Part of a small language model's weights: 6.57M parameters.
Each number is 128 + 24 x the weight over the matrix's rms, rounded and kept within 0 to 255. Layers, rows and columns count from 0. Numbers have three digits each.

# down: layer 4 MLP down (transposed), 896x224, rms 0.235, rows 633-692, columns 112-223
# up: layer 4 MLP up, 896x224, rms 0.236, rows 634-693, columns 112-223
down633:124120072139140159131110120083113151150100137146075130136127101162108167081124107142118126149136101130087121154115144116116131122101135132093140121172124151142126131156095151165116129133127103118126082124129115135161131133139152124120128109148091108142133174149106132094110142092097162118106140131111124150115116126154123103127105113099
up634:138139118139138132123147095106118109131179088150114084135064128134131149137095149128152118135145131123088127145143139144075132091119135146123133131065138131145178094157156183142126149146150180116133131108091121144117143104135116161143105109100128151150139130105160126131142098151133129149103101141114158152113121080141121124153088106118
down634:153117130104137136129120142118138125146107135142129149142142120107116160109141110136117148135145096137168134109134118140122155131109190137159124111127102189112114128099113119084120093150117119127125175139143107122152136096153113164115099117160116118084105153122106131102113117123085118118180105099101085093150139147130110108099139167095
up635:089065126126124115120142110124108138138142115119115103103115111118171145142140116139088126159147142100082167138117107111123132153125158154115146111139122129094118193128135136087127104141122146134152153080121105124131154136122108153128091165155151134116107105147172108150167154114086121071100180129116142116115120116154132158127137142170
down635:132174117093106143148113132102142114110098137118161150121133144104099110148148130107148086115135081174164097102115124100134079092112122117130106109101124134166125108154110089124118128144112114116102106107121117111105082120135087100138135115128123140130140092094055117097090136097164116163144111128136098164137134122105151096134091138108
up636:136079155148113151118113131082143149109139092123106118136124136195104117128130165117175088117177136129103134150145112156129077100152115143105170141168136136117099125138133098105113119159125177180127115111125133159138100126081175132135092161164124135126080091182097119137137160123093148145141120057123140125137165156116124133163161149121
down636:095149130120122132146114128168108157152109159130147184117123131130194136131105090128090147116076116096154187130152132124097111147151119127170093100108148163127136159135129114096151150095094124138156107126119127091136161128161135139156117152098131134125162136132152131149133110138179142115123121160122143142150123108106141138117116108147
up637:131145159189124141099125177091109115144105159109083161122184145108161146163161182171097165181114122155163155109136115074111132099110145129100113106127148167094146151149121081117113198119167133146107127107071110129115109133142123135113171095116159143103121137085159144121179144120167104113070105125150107197126114142166150157098108139150
down637:153134142109146117117148159123122078139154131106131079126132113121132139135130167152108122124121153155169093121127078139141150141169127141146151121134145142085091131158102101087115135105158126113141128072114125128111126125092105157099126120129155119108162112099113117142105143128136172131125084119115138111112058121136110165156107150098
up638:139127166150112088147163164108108127107152174150167131151102123146100180109122115136163137101110105169130134143129145105135095092147084137113134098102136140127141133138111149113146126102142116127159104135117134116166117146137139084074105156131139132165128127164148160103118072143089129127136101145083148134159114157138092160146081105096
down638:130108107124162101171085105115152133123128142087070159131169130076157155137110151116168146180134133141118130110134116096104150177129102139129136108093138127121099139134139166139106134090174121114129140103121118133103128135165133110119120123144077128136124162137137093146146101117111137108138141168150136107075123132118121116127096141129
up639:130128118127154130153109130106185137101151089145128144101125118159161117161148104157132129136153146109163133115111106109086098124166099117128147130133123139107128116112179147102132119112125131161129167128079127139127103108140108120144133113159087098174150098138105156142144097137108113103140099121151153139144128144137144118134131092105
down639:144136127113111142109114120126116115142120144168163120111121113130135115103164145129115119151132129135116165145141127101124123109125104128102118107113101093146133136105077115145119124126094091085141090168120132124113131185113135118144121119087160102095116138121118104137107110145126169120075106126093122130146101121119119119163139148151
up640:137135087122180119142140093116132092133140113152134159143115102111156193107110133116143126108131113089130095096164128117095140082136141112153133060145110150107113086120179116167141155104144162164144160120161167117139126122123130148136129128108115147119112149112151145141140146100136161129160143128119105162064125138138138136104134099163
down640:148123102093119116091128160096119109101106139112101136117127124179162077138136093116130126138147137136154133092136104144126146143110119128115135147102124097098061133124118127148142138101148098143116134119116151176115168119133100171142117123109134135111107155143053125130103150189090101165146062104135123171101081142155189097113162143144
up641:152136125121126164099148152171157115191130196167141142148113154126158122120105093155119117132117128114076170139109145122134097129163138136104074129118136117177131117097182108063080180165119102082131128166164117177106111096107114121137142132134151149123119148152106230138120128103108113078137121087146154080124100106105136123126112094111
down641:156175112095132125150173118135078115129162141130128095105144167105092133105128124111111135129143112087151084152155117136121152113130124099098171147124096147117099120156134119148106102114162120122134159098162134142130100168134168107185110108086141132087154168095144122114130093128129127136139164108091122141121128122109112153150133156048
up642:126120139169127133085130048100129123109105143127140167166150136126151121108140114113167192120148081125135121145128131141174115129122138096127136101081125108081164151142120143117147092132126153137129141117100108078101178093102126131142110132154135115138127146110122101143138120113129106130131103137149113136114129134111094129119154137160
down642:102137124108137135170114155146108146147147116099111172107122138154128167119077141104121073142114128147135146158146123126152136115103124144166147114137098123157111145071158095148134089151148140112137140121152162079126130127143149121133117126101129104164147094134138171129109100117118120117085145144131127123108154109153107100121136129120
up643:143133138127101114109133140130097118112129147142121142137148111119143145177116101152098180164120100104116115133097141128074170119100090156115103138178110108102121134143126124129150145136096132125127120157105162134118143131144115106113171136141133122125098132149177147150138135106168144103133129091109125112145169119133121128156133135090
down643:116114122124111159129165111108128134119125155149154074125101100148112160145148122100096154129094145146149116120153128112150106160161154142129128117066086112159090128117116172096132099138181140107140147107096108126131093096165108113162145086127101137141147109154129117131117149108105154136136064095117121162107104127089150144163147140141
up644:104106176113114116130139106122139160113112141143132130119103127105155132106137126130112125150138115112096092112148170138115077136134173108139128124170149104122145131149141122144118144115145120158128109146102136142077167129104116116093168109112125116175108123144117152114131152128139110109118100119147119103136082101098184194145108133128
down644:101087185122113135137157136150147137105120126129146119130162139100156148110136101087102192104111091083151126129119129141138095120158138140101129154151096064102136095111129092136117139113137106156124144122132127127153161132141151152130146173110126114082188147155112153135120193148140121084102152136136131136120127114116071135153152132145
up645:115089164140150199153136132088143101162146089091160108128123109127180113111150120110094109111123144133140088135128145141121142127103159109127152117161097120138137121130146132156163160125126132137147112164195138128152119136136138078128147114140120112107152105174127182088180171054138139105104112165163141166118113127170103122155133079142
down645:091108118166125148100160086116140109155128075134159113177183129126092167111147124109151128129103112102155170162069140129139164106140102077143168140200112128137133181111132118157167186134087109140117153127226149160160149166100142138126083131072120104103140179110138111122079143160114119115130103118152146165095135136139136112164127143085
up646:121156169140138125142149104148085133128164143122131150122129163136123146123138112120155135148135121107150093137139131127157134110122122087136108127135139186147129087101091136109056131124100085115153143114102141139126144113116142117120101162158126130139101151134095116108157114097112149081148133117135072152105097159136113156128112129103
down646:158126139099121102128102158123172102140062121144137125144148130134124104151119137114125156091147128162154103152136108148174128131158104120119177137120107099147109148117135107157134146135105125134114147129158102116121104112124107147144130082058153066131190143131115139118081127104160107159134116121138159141180180103114136184138101169144
up647:098104128112122169119123125150161102109145159069129125112133111133110124109119104083151125113121131119113149145123153162128162103142114100145143117097121115127128128178133131077149112150152067103165094088099139163141100099136133102108126150157154169126151118116138133090113136092128102107113151136134087168146171159125139107155124135129
down647:122164117160098104106140139151072138126135099151151109146124136115131125154140115138170185113114147165133144139067148120152113202131140158155083122115120122071162125061142111130140149109132146103126120115106153192099167129117123149132131119154126085105090149147108149167126158128157123190102065125134136110105129167089138174138145132140
up648:118145126129124132070082140136099142130135134151115146136105131128126158147126091124119131107137173151139134102130112144142122114116151096129112131138160120152144158138140143118128138094133128126169087130130103122119137102083093118144115145067111107141139163126127109087136137156146124113094135110119129143140151135148150123148107144128
down648:138103116158128152126112125118130126145100124116113129114113055158146151120123148127114132160101152124132137083138124152123141153106098145133124131125108104131146128120159138118164124138114079115105116122140110139119118136139135141134154090155077126132120102140118143130084137154142150137118099132132140169154088136129146129150138114115
up649:113171159097140108119158112099165111125110111163121175114175129119149119200128150123146143118117138123124109125129130107090088129153093116081153139095133119144116137151155074119129147145143102143121125150161111147133109155084127122135114082127138082138132095140142143147098131107167116144097126155121140086130143140078113122166135081160
down649:143116157129133116190129129069104173089131128142124090127132117149104115127166170145101132124140136185083149175156152137193120100138117147104103121079099164085155115139146131140140138130141160130091111135136154125155109135119131144161131101131116143085156097110113127129173126141165188133167140075121147132133137148117114120104139136077
up650:104120132103190121109166077131117147157122082130128129143138149136140124165167100152083138122158152132111084169142134140095117125165093117124127151094148141135139121104124135105130151149110141128108129139143135114109101133123110115108163118126108146166146146107187123139117084144142096130158116138125110112158094091110147140124117157098
down650:169123134089156115152171097138135089089093142117108161089125089164145146144072122102118117111100165203109138163140145119116125112142179122128095174162102143154109144085145112146107123140088119149141131142123152130101159150116095135150156130147099134126137116160171123132107127154164139106120102164150083118135150126123130091147173146097
up651:109142117133154135141181160137147125135119086148101152135109140135130091131127135106132084116134166124125128129124139155184098149142134137121089134128156150149121169145127106136124117128121089110103118098131124118127148162123118125139140116114112098155099108152120144104089141140132102081156106115142139127153139129084120156113166109117
down651:139126167120148131094121127145122136145128135105127148120156145114126151162176130143151166142169108170144130096094130129123068149114131134149134113162131123108132105147126132132137125118135126124119121131133118162174086114132118126152186130113124122097134129122112127137109138145106119150108126133131124101102085103139139098157082154132
up652:146109132131141141165152117134103082126092139134128124164149123072119115115103128093145173149144110130169143141106143134159099127105116139133127106091142142208172181135159114119141142122141101102110151105122128106175091099164089152093194155111142110124135133157143137100153138138107065114125132115114127149128149135091132143136107119115
down652:133119098111084116093127113114115103113111117101114130103119140127154117125126150154135120121138141132127153131089131114110118183150096128089101170123121123118145137077150104146101112105139139109140099135131109166127108142118128128138121144109163120106124147108126133170078171142161141111138142152165138120157058139125152102155120140129
up653:130142179121123106130113105083126113103088139094133132118149173144143122137140134147154137151135130149119162117125083099078146153127145085087147139083097131138117110134107112116109149112118103100178139137152143108098153100113130086171107137138111169131137088132111135090125134101128150131119133152168137156141137100120127111096133109160
down653:136113104152137133111140174183103170174148143179134114113144109070100116119141149154155124117157142152137112138125141154143120163109161112155128103117171139124132172142120174107134115158098086139115153089140095088120088156150137156124121107121174113159153146187129137117168094108142073139177103194179103128158131118114114136143087117160
up654:131115146136168083157121127128126151150120124160098120140136183096114146125168146141115090143124141161140086126087063102140160159112135112131146158133134123157132131148122112119121167166124112147106118095124143126155158123088137154164146151138148187170123130149110126113119178122110128118124093156115090108130113095123103138116085132118
down654:147125121104093110135129148085115144121142131127125164109099148101112129117089182136101105119140133090077136078107173170157135123178124129159161149096072125099134116155137118102098120101089096088119132169119135138150122153144144145095127127140115135125163139106174117069141110162141123093113086133115158161109098125164104173109088154073
up655:102133176103148157132148087098137146099120163127107144143094126148102098109121139138127123171113109123102187140156121124106109150080099112091156102131128084134131142167134108114132143138178141104099119173155166081095150125129133106141116110160125112140140139108095143111155117119131148134139135121160155121173117126158125134154094126167
down655:127086089104146137108089134174152112125109164132113123111106133104135129156117110081109120094159106171130163156119125125142133142151119132134147116105140140129121133153127135136137183132132110132122085126128127167127133117129151106109077096130119070115137108156077136123145113089172164098157119121151133114132120138168136127129094141086
up656:151104107156130105146148113128130124097131142132134119129146164134136105131123104094152114109132065159185139107131113094119177129129149136094137088117122122106143101105124145161130133106118151120123137142124117071161106131138107161143135122137181159100133091121094146150149133154121118133175101114144094185140133154113149130122127152168
down656:135151132121169127156093129114173142158121108170096124138109116145117142143149132141129164116126120090125172147156056113130141163113124126143132169132120164087101173166135121147129169108121109127096123116123127141084130167112113099132161155128138145114133153135128149165137090148140127131161138141113143160130108131153150127144131100138
up657:135149121124139080133143155153133134140100121180129072147097090151129132172152108136134108138155135103176147126087113126142121152122086124087143180098099135107076133083121137145136140129127104145080142148163125133136132115168118148172169124108074103142124127113112149112128145143091147100146152127134172105113154162098131154145105139118
down657:121123115121100171120133124120121128129159142116104094103089123113113141141140111136090156123112142128128096151107142127194104116137139117160124150142138145119137105120135114118128127150104112104127111115090101137118123102076099099109120100156133131122147110127150145111175104096118119129130117134083086105102149101131116120138122086152
up658:129118126135140087129111137123152123065156142116126124101096104124108139163135120104160111142128057194101111088130149184153069139135184128130142123073116127128096132125162123094118143102123110142096127109141130117104116099141135123134089146145100104114118124121138143092125138137149125174163166135163150126137154117136114115189149139144
down658:148117114130120122125104114096118118148105111111138108109124134143134100134138130110100156160090130108150142128147103086111097125083094089150139136147158115129142093148136145182119092108135130125137151116143118130117150124122120117145097140153142093167161111098089147111118111147127149083148150147126125136114119139155087122076100167131
up659:130159096116147101131137154120121130118130111132128132127142137140110131156128120053100091116108155136147090155103109191099114100126139124106102125132098145119094132148109152145091126151146157093119136127138120108156105104118094087102118120133150113122121138165089152044109131122136142084143169155212124141134108120172156100126140141128
down659:130100139149130137129104119133146168156145087129111136121093108149109101129132177155160184123159130129135117107129143150162161111163120139155168115117114115171149178117076146106141170147150110119091061131134162155138132087118178147125136089106121142115120158110158088112101135140101104129161113140087109119088161151134101134120170153142
up660:073110100170115108137154127169104111132119178155155112111121178112147145059156146152115198156106145122156130118130142119155108106135153121152161114088102131151133149133066163147143114106175156122153142145100148149131104133158158107143120118151130133131118136140162114132130141113084121109141154092127121113124100148100098169152136130124
down660:137115142127143156118131135105148100106133109127152142115096128192096097126161124137072106109119138124112154131154147162140131097128117099131164144127126114094151091161166102089130157157132164112149173147163094081122130109141105179176154164105131161198149119090087115137124158150148170173063112148176105144145120143125122119125114105118
up661:145164149140120110125098186095121128118137085125122132140125121159152095119153147142186112117086125084108104135145132154163145117122158162119122151107140112101169107130140144118093131087123129126118165110102128109110133098137103129105114144158125123134130124147128139137162110169134099116116091100111126123132133118103134159119089097147
down661:138114099136137144106166115143109094128124155102115147119130163143119137118118120105121130134148093151110120124118119104100140110159076106117144114096102140096119151118110105128164140123157141159163105118171123115125158140116151119128133121134140165125115132138128149145122154147131108115141132130149121152099145135136125132139157168133
up662:136170132115092145106110094158162172119126133151131107171119134160119136113156142122152135138149136138121150150174156111076124150087159101127158128126141174098157133117155114116085142128142125103154094128152178146180098116179075138128152157128134111142114138081124162131134144151158117105094145154126144090146139135117122073142121089083
down662:099143151108140160124057163154112136129190118152142134107178124114090089141124109163133134139142145133128194142135143122177103150124131080110127149128128120124136091107124127170166110094100092142177085132147137137115119135124157106151137082078101147146152128147125117096064168128110137171163128121080134154139110107159147124106115144154
up663:160154143140136164088131160115114138061111105124146131131137160080123154092132102130106114108131132124132145105124127137125100121114144135136136117124114131120146165133144094129135155121143108093126165138140169095115089154100101143124160151143132162092124176128099146127128146095103122126139097168103103105188166149150119112106152179072
down663:135152152147137101155081087126113127122144091126171142114111120167140101145097124152167161142147125152107110144104098138112145149130110140122115152145120146127152156123131138111107079139142139132179119108146205131126150124103117186136130152139141112112146110093108091129106080159184131166151144131120162117144086143149107130151087073144
up664:109128192122117114151181131077096138149111122132140074104111149159124107199149120115116137178151094126134118111128168138133168113133126129106138125093112165124152196157093105112135150183147140117105134134149129133147110172110128111105151142136111154114142144138134178123150126163154103134121122139076133123120112108144117129175148129125
down664:133114108101122127174143081145161130113123095112120112140170095139158065133179151100113088157145117103111208099133112134107099128070114126146109112134150168099139111124127118129107139155111109172109092129172144167133164082124129149132129153143168157126111129101142151123108155146142141089142142160128123113155129157104163113154138154144
up665:138143127140089128136107100123153153141109133131125106099179107120137149140079135102137083178153114118124113129125169133149094147157091161106152136157104130106110118125118108133161130151130199111096125173187122148144103119119137140087091099137109153103118130149119093139139156119142143125120081119171144128128130137073146138084158114114
down665:141147103110161110087156130116117146122136101122107136117147148157139108121146144178116153120136116183136116095140149173140137099108157117163124126115115108085150105131162154114121122122117122129139119120125127135112146134110171120152128171128160132139143164134086104117136123103139141117133134167155112140109130156121145108167129117122
up666:109126151120133109137138096166125171152108130117145103155118147096123134102113113122130150122145102132141146089124133134097147105132139132166131121127127144142141137120110125076156126173159118132135134131132164135116126087109153113141119141114155133113176124127115183118083104149119114150184116102125128153172157131147112126145101149107
down666:088138128082124145148122143075090121154129146108125147138147129112116149127129135174074119141121084130146144123142145115130122129097113160124127130133116090079144115113097114105128148124155101134135124107126084150106115144142101109123154109127139138148084124104116113107131157107144124165110148158120123133109134109121115168119121115102
up667:157141111116167127148133103126126112130100130113115132111139137123119111132160133116126099118156086148161109104129164113144174127135092136120138140144140134108098121166136164147131132099108105125159158102107130143146136158152143118160146095159128114133136115153144098123141104129114157124169088151097151126113133117066176143131104149123
down667:135106120097118119143143110113146131098130098120137156141142104077121112184126132112093120137122119183112093153153124101118142151131142146154116146110147138121116105112124099138157148101095156129109131117121092119118094139109107115127113100142129123114175145125124113129160131125097122124134135077144148122126134159111165105122129162170
up668:131171067105164093089151131103110113118105152107120086108120124089137155070106126151155122134126153176139157136164118140110112095113122139141121164129142135143153145119140122109109114135154170145058112120130133140151073187117102167094158159096165147128114148104104100170078145151152097132143121126139144121114127080107153120110099139133
down668:135148116134129122115125146125125079137122132133149151147114148129135136156110111115139128128136134084148112130107079141103136088130080102185142111096126109129153160129119133109071121167075166112133126120123123119135159083129069094145114097159110111105111173152106091123125111083121136106120127148148121125111177173124100111146148172119
up669:084101106151075106077140139136135139141100142127110158103133123132113113127120124117112077178123124118148127129126121147123117100167143209087110078135155113147100188194138122135146096143140143103143117125120149149113078112116122166123139105134148105130143118141134123145146109130099159156114085144124163086103149152161145129112095144134
down669:161115136090148135111113105128166116123091149143133103111130142093147096133134153125125121087137112170089128104134151179163130115119138109187123167148112116152136129108122127146145127135125119125124139149106116159107100125161103126130188113131128120127143134111098084138138150141162142106135109133125121157109137121126143135121114176108
up670:133087132122120121103152114100163144090132140137095152110112104075110154186133053136146157145127135139124113155150107145130117146104126113106138132127098135081139123157125152122131121103135147122123117093138137149110149102122145102084154145114163106111127110098122126130156150085171110094121139139154150093077100119093119116132133118151
down670:116152137121102131157168136163101112120147135107171129106170125155124097092116163107142099104132136111119122069137148114122150145108137156139138142180138140130110141148100090119147115162135146123156099154119156127163138131126117143198128157129136105111143156099136136158129122156092104148131153115085101142157129109163125133077113145131
up671:146108118147138109052165111140085146127066115151150176128116135119120127152123146114143123115149079139106135151144104160154101102151139127132099184093110097116104100181143126157114106161189142159127133117138087118103127125128131130134117165111147140075120074136093154136138154124163156129151116115137160107114101122146104163143111115133
down671:098121151145176138132129131128127092109140145140142087153103107119096104131164124144117138109090103116103117158125145140119104144128137101165116150133095106116157066122142101084140121135107137124093135165161091112153119122128140095099174148129126126134133106124105097126152125118138161175078138169151125169139098131114112127106130143118
up672:113156127140187114158155142112131170149132123142127147104136154121127156092150131156145162056208163098096136113162131133102125132178141143104144159098108121166120168080070101095107164115133138127123152127106158100151133134108085125164148107082138112128141118143144117109148134121147143130137131165128090152120133128130129123143143148155
down672:113111112062122156166163152105110143147133146111123127079144118150181154092143147124131155120140158068151163156115105156150125082137113125140141158113111124176136147141081107111129108118109162108141167162082114121117134145093127118135061084096097090130117121105133141103161091150067111101120126141155098166118097121096125152131174135188
up673:125083130167105089115124135076108132147105125108137147135111155122140126120117129117144146134131182127127159088143126145125167136156121149154117101127099117145077151152126159106159128130108116116136090107111137072105123110131147125148140122105144117148159132158129169102169115119105130134145156161145135170153120136116097150130083099121
down673:122133099116103111110157130139127123148110109135153124127128102139109100118145145123121124176149100150091097131126160163151166173172089122051098157120087133169143100142116119174142131140090160114124110139158145126135128136124143098148126101110086111121086120153136189114133130136138074127097158165134120136136114158164146124140100128149
up674:137151168109122152167127116141161151112166109154156122169159136147182117130110082143096145129083098155154147121160156142139106116110194118155156161129100108102152148093090099126123177145138151095094148134107136152142147147111099086078106136133162101132107142138088110132137119138122089104126128131132118148164138140131097139168144136105
down674:124146153126130147110129160102153147162132125138096128134182146132145115123118123148129114125126131096118162147128116149130113160183158117138145130166144127116128148142119078142149170105092126138110138116085119141123153097090110138173130131162128121165130112096114147156108135118141156140128152133160128077152167117122161118138127137089
up675:151144123157116104125118085093143123121128131142078106149154140110126128148112134141145101125111136099089080134132153105115135139108101154123077164173136135111159124117114100099161157151110171168101144115101143104149101168123096135097176112110188105125134153114131153109152123109138140108132166091085107115120148138102120151169107157153
down675:094088065118102151141147133106097103145129122115120115101122088122125117157115143101173132144127129122116124101107102146094129132161139154114125155130116057144111095155133119133129120125134167121143115133131141184161139103186148067113153141127108114143091145133127110111166130149143132114162119159131122134147145121124104101137089125168
up676:139118114114119111097092133129102115138117180138086127133146170142103108152153135093084105136102107133087105144190128171128111092127131154113116063146130121147126126130136160106187162137125126093125133141154122085121136149095171157150156120137112160192092153145135103152092132118115115128141165129162136142153148137106101139117178115152
down676:153114130131139119116124127147131148114085158110101154091098142101090080123128103158158152138064121130118161129116129142118089135128124104128178127120122149162120116110167155127065164153166130123130137129112147123122105112133120109121091112100136141132171101130131123145134142111039092188063117110115132114094067118116100149115105127124
up677:095121139116122151116137084118104128128159119138113128159111105123075157149136174078139110139168133156105143104129131136123159103163115121126113138139134125136064119109132142105125125146133124106136144139183083133114127114092152147150149111115168138136144107115158073156163145118128165134120120141154102123117143059128107135089164164163
down677:108112137157136085073121162122095125149164126118122113114113096113162129148143119075145110124116113155088118121149117139154106153089151137126113137138153161132132098168128114179127129147120126146107119196135135194183143114091152156164163070148128119095107116109146151103084126100150159117136148096134139125077127117110110172104133095116
up678:142159148149111117115153142075096159137143116134147153163126114104146088143114119161109117127179124093125095122128145132128110102143122123141144113143163118166141124096124145149140133134106136094157155127112105132123154128145076145088130173115143136107121126155150188168127148143142099144136115164183113125163134138096146064129123123133
down678:106124125157206098136090134172125121035142100101146155172167057133133103163161146136115144149066112109131144159150118117155092126118098133137124097150104171133092143127126112116126148094120133144110184088095151110132132153146106157129122075111073175121125109121126111135134125121112184097086143133096138132163144126180130159124132116058
up679:121149158151160112094170121137142152143124129105128121106109135116128132121130106109180127111094136151122135164113091153149109104146126109147125121098125133167154120163112141117104110135135104083114122129108128108101154146127183109142159099175149127114101131145142118108169152132148102107131134099146127124138143129160135131133108105090
down679:119162133084096119103149135132170105115146158068109136114097112137141156113107113127144111114077152087093125128131141135149093117122126155127169131120133109155111133137116101157121185094120136111134140160133154151131151163121130127102132180150124158152103111136129157147122147173068161118156130140097087128145073130126167171123183123157
up680:113078118143153133144148126119140084112134112146114119147098130099147102103136110110088144115154170110131119099135124142078117148156121118129147129114135172140078137144101171102125104145136160129071094134123163115137140097096113133137103147116158113103119156142123163156174094098111092112115118126141125138081132133107146129137127168097
down680:121113135060114156128100112111181125099090131121108144125119114136089142156137110089147121128168086090104144135124116105083131151117155102111117112148116133139122115122076094122101156149111167101175142181137108126107109116120117081128106144133108173135173096113152142124145162106116162100078141139140102114093154113080054127106098115135
up681:132149184126148148144110110144135133097134122127134139150100090107154139155136204144134128125093160179123111091133151124155126147084162088126134140120127157121151103150138148118122149154110098082121124103108131164193121109120069136138127116116100125150118098075080125099152144110139122153149160147103113136155150179155143110151142103125
down681:130098151133113097092112122113104130130119116111113145171141091121112145159166148127113147128132152073121140119087141126141105121092119122139123146121118110067116116120114092158121091152106113088113124152119113119160119156145099109127157105112134128147115154158125075095121112151133129137178141133118112102177118090154105118129177166122
up682:141114112102143131108105118084147165111111127114122122089102123177103094149139089106164167088120097125140111123140143120127096118153131118129078107111082099146124164145128099129096123103111110098119168141117141131127109107100143145131152164140148106147109146096145112072159131109109138180152137187145128093130137164110164125127125120161
down682:133154100122097127157154160125118079094118161125164139133179115141109140131162175122091071133117135109119110140139126185129120082097190134129119092106120142079145172105120123141097121124106136096149134112164123112149163120145147114172136127118113140134119097126151145156127109122142128112168124110121145134131129139089140122087133170145
up683:133132133146099116126128134111104142103109137119164151082130081147150100138134110128143100142105139126110112128160111126135149109092164125158122126138129113130175076116129149112117149083142129110130127160132142123129171147134153133153169137126111128140139127121118167085104082148120093130106141099077125123134129114169124119130131132111
down683:113128113111132112168112133130143136132145142129118102129123132136077142108119130079097153118122119160106115182108135139135140128125069116103135128111101125177122170112097091121138116173153117132159133140149106161124101094158130106072099090125131128124096168146130126137121134097126131138164114155138137143115149101106150149123131143145
up684:164156168152129132103128161146135149131101121046148142113141116146123136127151121109137120180116157102131150118110147172087164111089155084048106135127134121144091128155153135090146179153138105111100124119090101131122112144118167110162102141126192149151092152107126164102122097153117116136176103135105121128136132193127091110106141146130
down684:137131184117152096116126115163105136162139135149097169156130117117096127097093093108103100106113111167146160126136132158090115143054128163168050104081157130137159095166167148127110140156133106157146111107140103150087155158148179131092175140136182184099126131068105122142099104141121122107120166106123120088149099111076091117141081108135
up685:143170169094115161148139150095141142114120110155143136119133118147105129136122110110140106121129133076156097118126137148147176105113100135096080129100143106108136085114125108136092143117134152122156170152123096145084136103127143141094157138128115115141129133132100123119147131168102078147114084174119104172126138138122150134137138140135
down685:122156141085105112109095122143094109123097156147115150145128105106088120125123138203124110149135143129150156116114111141163156151145149120161135137075147172114155155122107133128146122101142107085126152111161122103117110149128137116109148099132117126068114138160132087177099114103154123140142138133119127118134131138136137138114158122181
up686:135167131171156113143138098109128149112137109132131086157097118163099108093091115141143099127135148113128145171143161128165107111097122144137084115092167152122146149103124140153142123103123161129120092152135121146150142117117103132139102131108121117120162124072156133116105143132148119129147096134157113124112147110115114114117132112125
down686:134122152081120127134130113122067123131140130109146140128149134126142144152163105111122179099119116158112146132099098107090146121120099169108115151139117144127115122130122121139122094201095165151132117159153096145131204122152126130129129105120128112119098139119132140186125182152138115129138111149157110094126081164146127122117107153120
up687:129174097088119108140139126089145131141109111197075122148112109114151135121129126148136155142165122115163112099164116138135089124157225143112156088084144170118113109118138095172120146139118153095176133134130154183119066134111095096121095170151077110132143107106154138113104147084081156105138146131127139155144144114136184108101203106137
down687:178129160142085144139116144152159114141157116101102148126166124107124143088107131119132122139127095122149097118140108127144134101123142104185161130072093089153129154121140132139160118107129145135155080083145139139140117136106136156190092090140187119113121126115175148118137123123070142106132164152116095117124156185138171143117141143167
up688:169136181129104102136091154084133119113139128137148081124090099122119097131063117105135078104115145106121105131149115156153120159127100137166141137111093122152158130120116136131117127090117165130114127135122183128117115115137127141162133148146130129159130147105098135106160137131122095136105101160158180116107130140135127110180142149119
down688:123122133118109140143126114126123164155124143095124170112123161129144136108118137140151181146123121158148129120106133110150122101120144152069137129107141152140124108103166133130126129117141134123147109126109120147152091125153103117094141103106111133120156104123128109113096106121128123141136113127110113126111121122147128138145114123113
up689:108105145130092129168109082086147111109122102125106161095117133126152120112130137122151126131106121132089105178157133143139088112142087164156099147162154124088139142153146112153125140150135102119150133173146120120147109108125123056116166110117142147104138129120162159120119105152141125106094155162108140160129127139144141156121104098135
down689:140130113080124137120103157125139141136066152098115119153115161149133107123083152161094099162132117156116097145127143081171120118134099155101131110130126084089130191153118110190103109194109102154088119150128066148152120106102136090079141132139132093112118135131143123148090140126150127104137167126139134104104130134174094130140141124128
up690:169154061114097104109156143115134147087139145135098102103143125131123153169121136125124133118132127112124162133105136141132082117157145110074143111111072160117160171113183127134137096167120126118105078100136159078095073081089083125136118116148142136146120145114141158101125156122136139191100150116139120159134122157115174157125131118120
down690:149121140124158114122096128132147138118125092082152149123156101112107111157093119133141106096136106142139134095112120122144139099087183137127185162114139161104106122151129134091144134152164136126085121108144106076120135119164122133175098149161087178166142112138107144152152138115161109130141174122157127107141123174144164157190118126113
up691:090172121141132141099131095099097053140115129125128122127089147149075097116136123102128128167093127170135109092146159152126132117135150149145124192127131122089140114111150124149097129097129148152113128131074162140135122119152096130116110091129109130152137171165126143126085123112131096126141126097118135146102153151126132113174130137130
down691:165127084134109146145087120132129150127093170102124163168139144166190121147090135153096122141146099146152113106152115120129121113151165124123125106148163135126139133191154124098122125156140111141153082091164161093147090095170099154134137173112117127115168148134146142167132105100113122154126161129128157152114141156139115140102147115103
up692:147079082091140140130103114118158159125114132174135142106097128116150108166142143122140107100138118110106145155123158120140095139146100107112148090113135104122161149126142152124123143087133145131141101118111124137155116144093105129120164109143124128137126154164108113109158064120105146109131136101113116103080096135078136109109093181128
down692:150097134127151156095148149144102091128137128155121169119099128110137112156118117128182104145072077138146175134148124123145123125121141125118151124154158109149136110142113120131136123177082100112131138136131123082143122120161078153099144110121135102089108143153114103123108109170147118102122161112122136164173145117141138133125137095121
up693:096138155124110085129157086163146123108118122108103086129123099168130124113128144157124170158089109092118080148146133130129136141129097139120167117115128099108132162158118145089125149089134081102154131136122107079154121130157132142129089195157169126099110119097121161106121149134171109150116108122104071109094113156139141094105137120129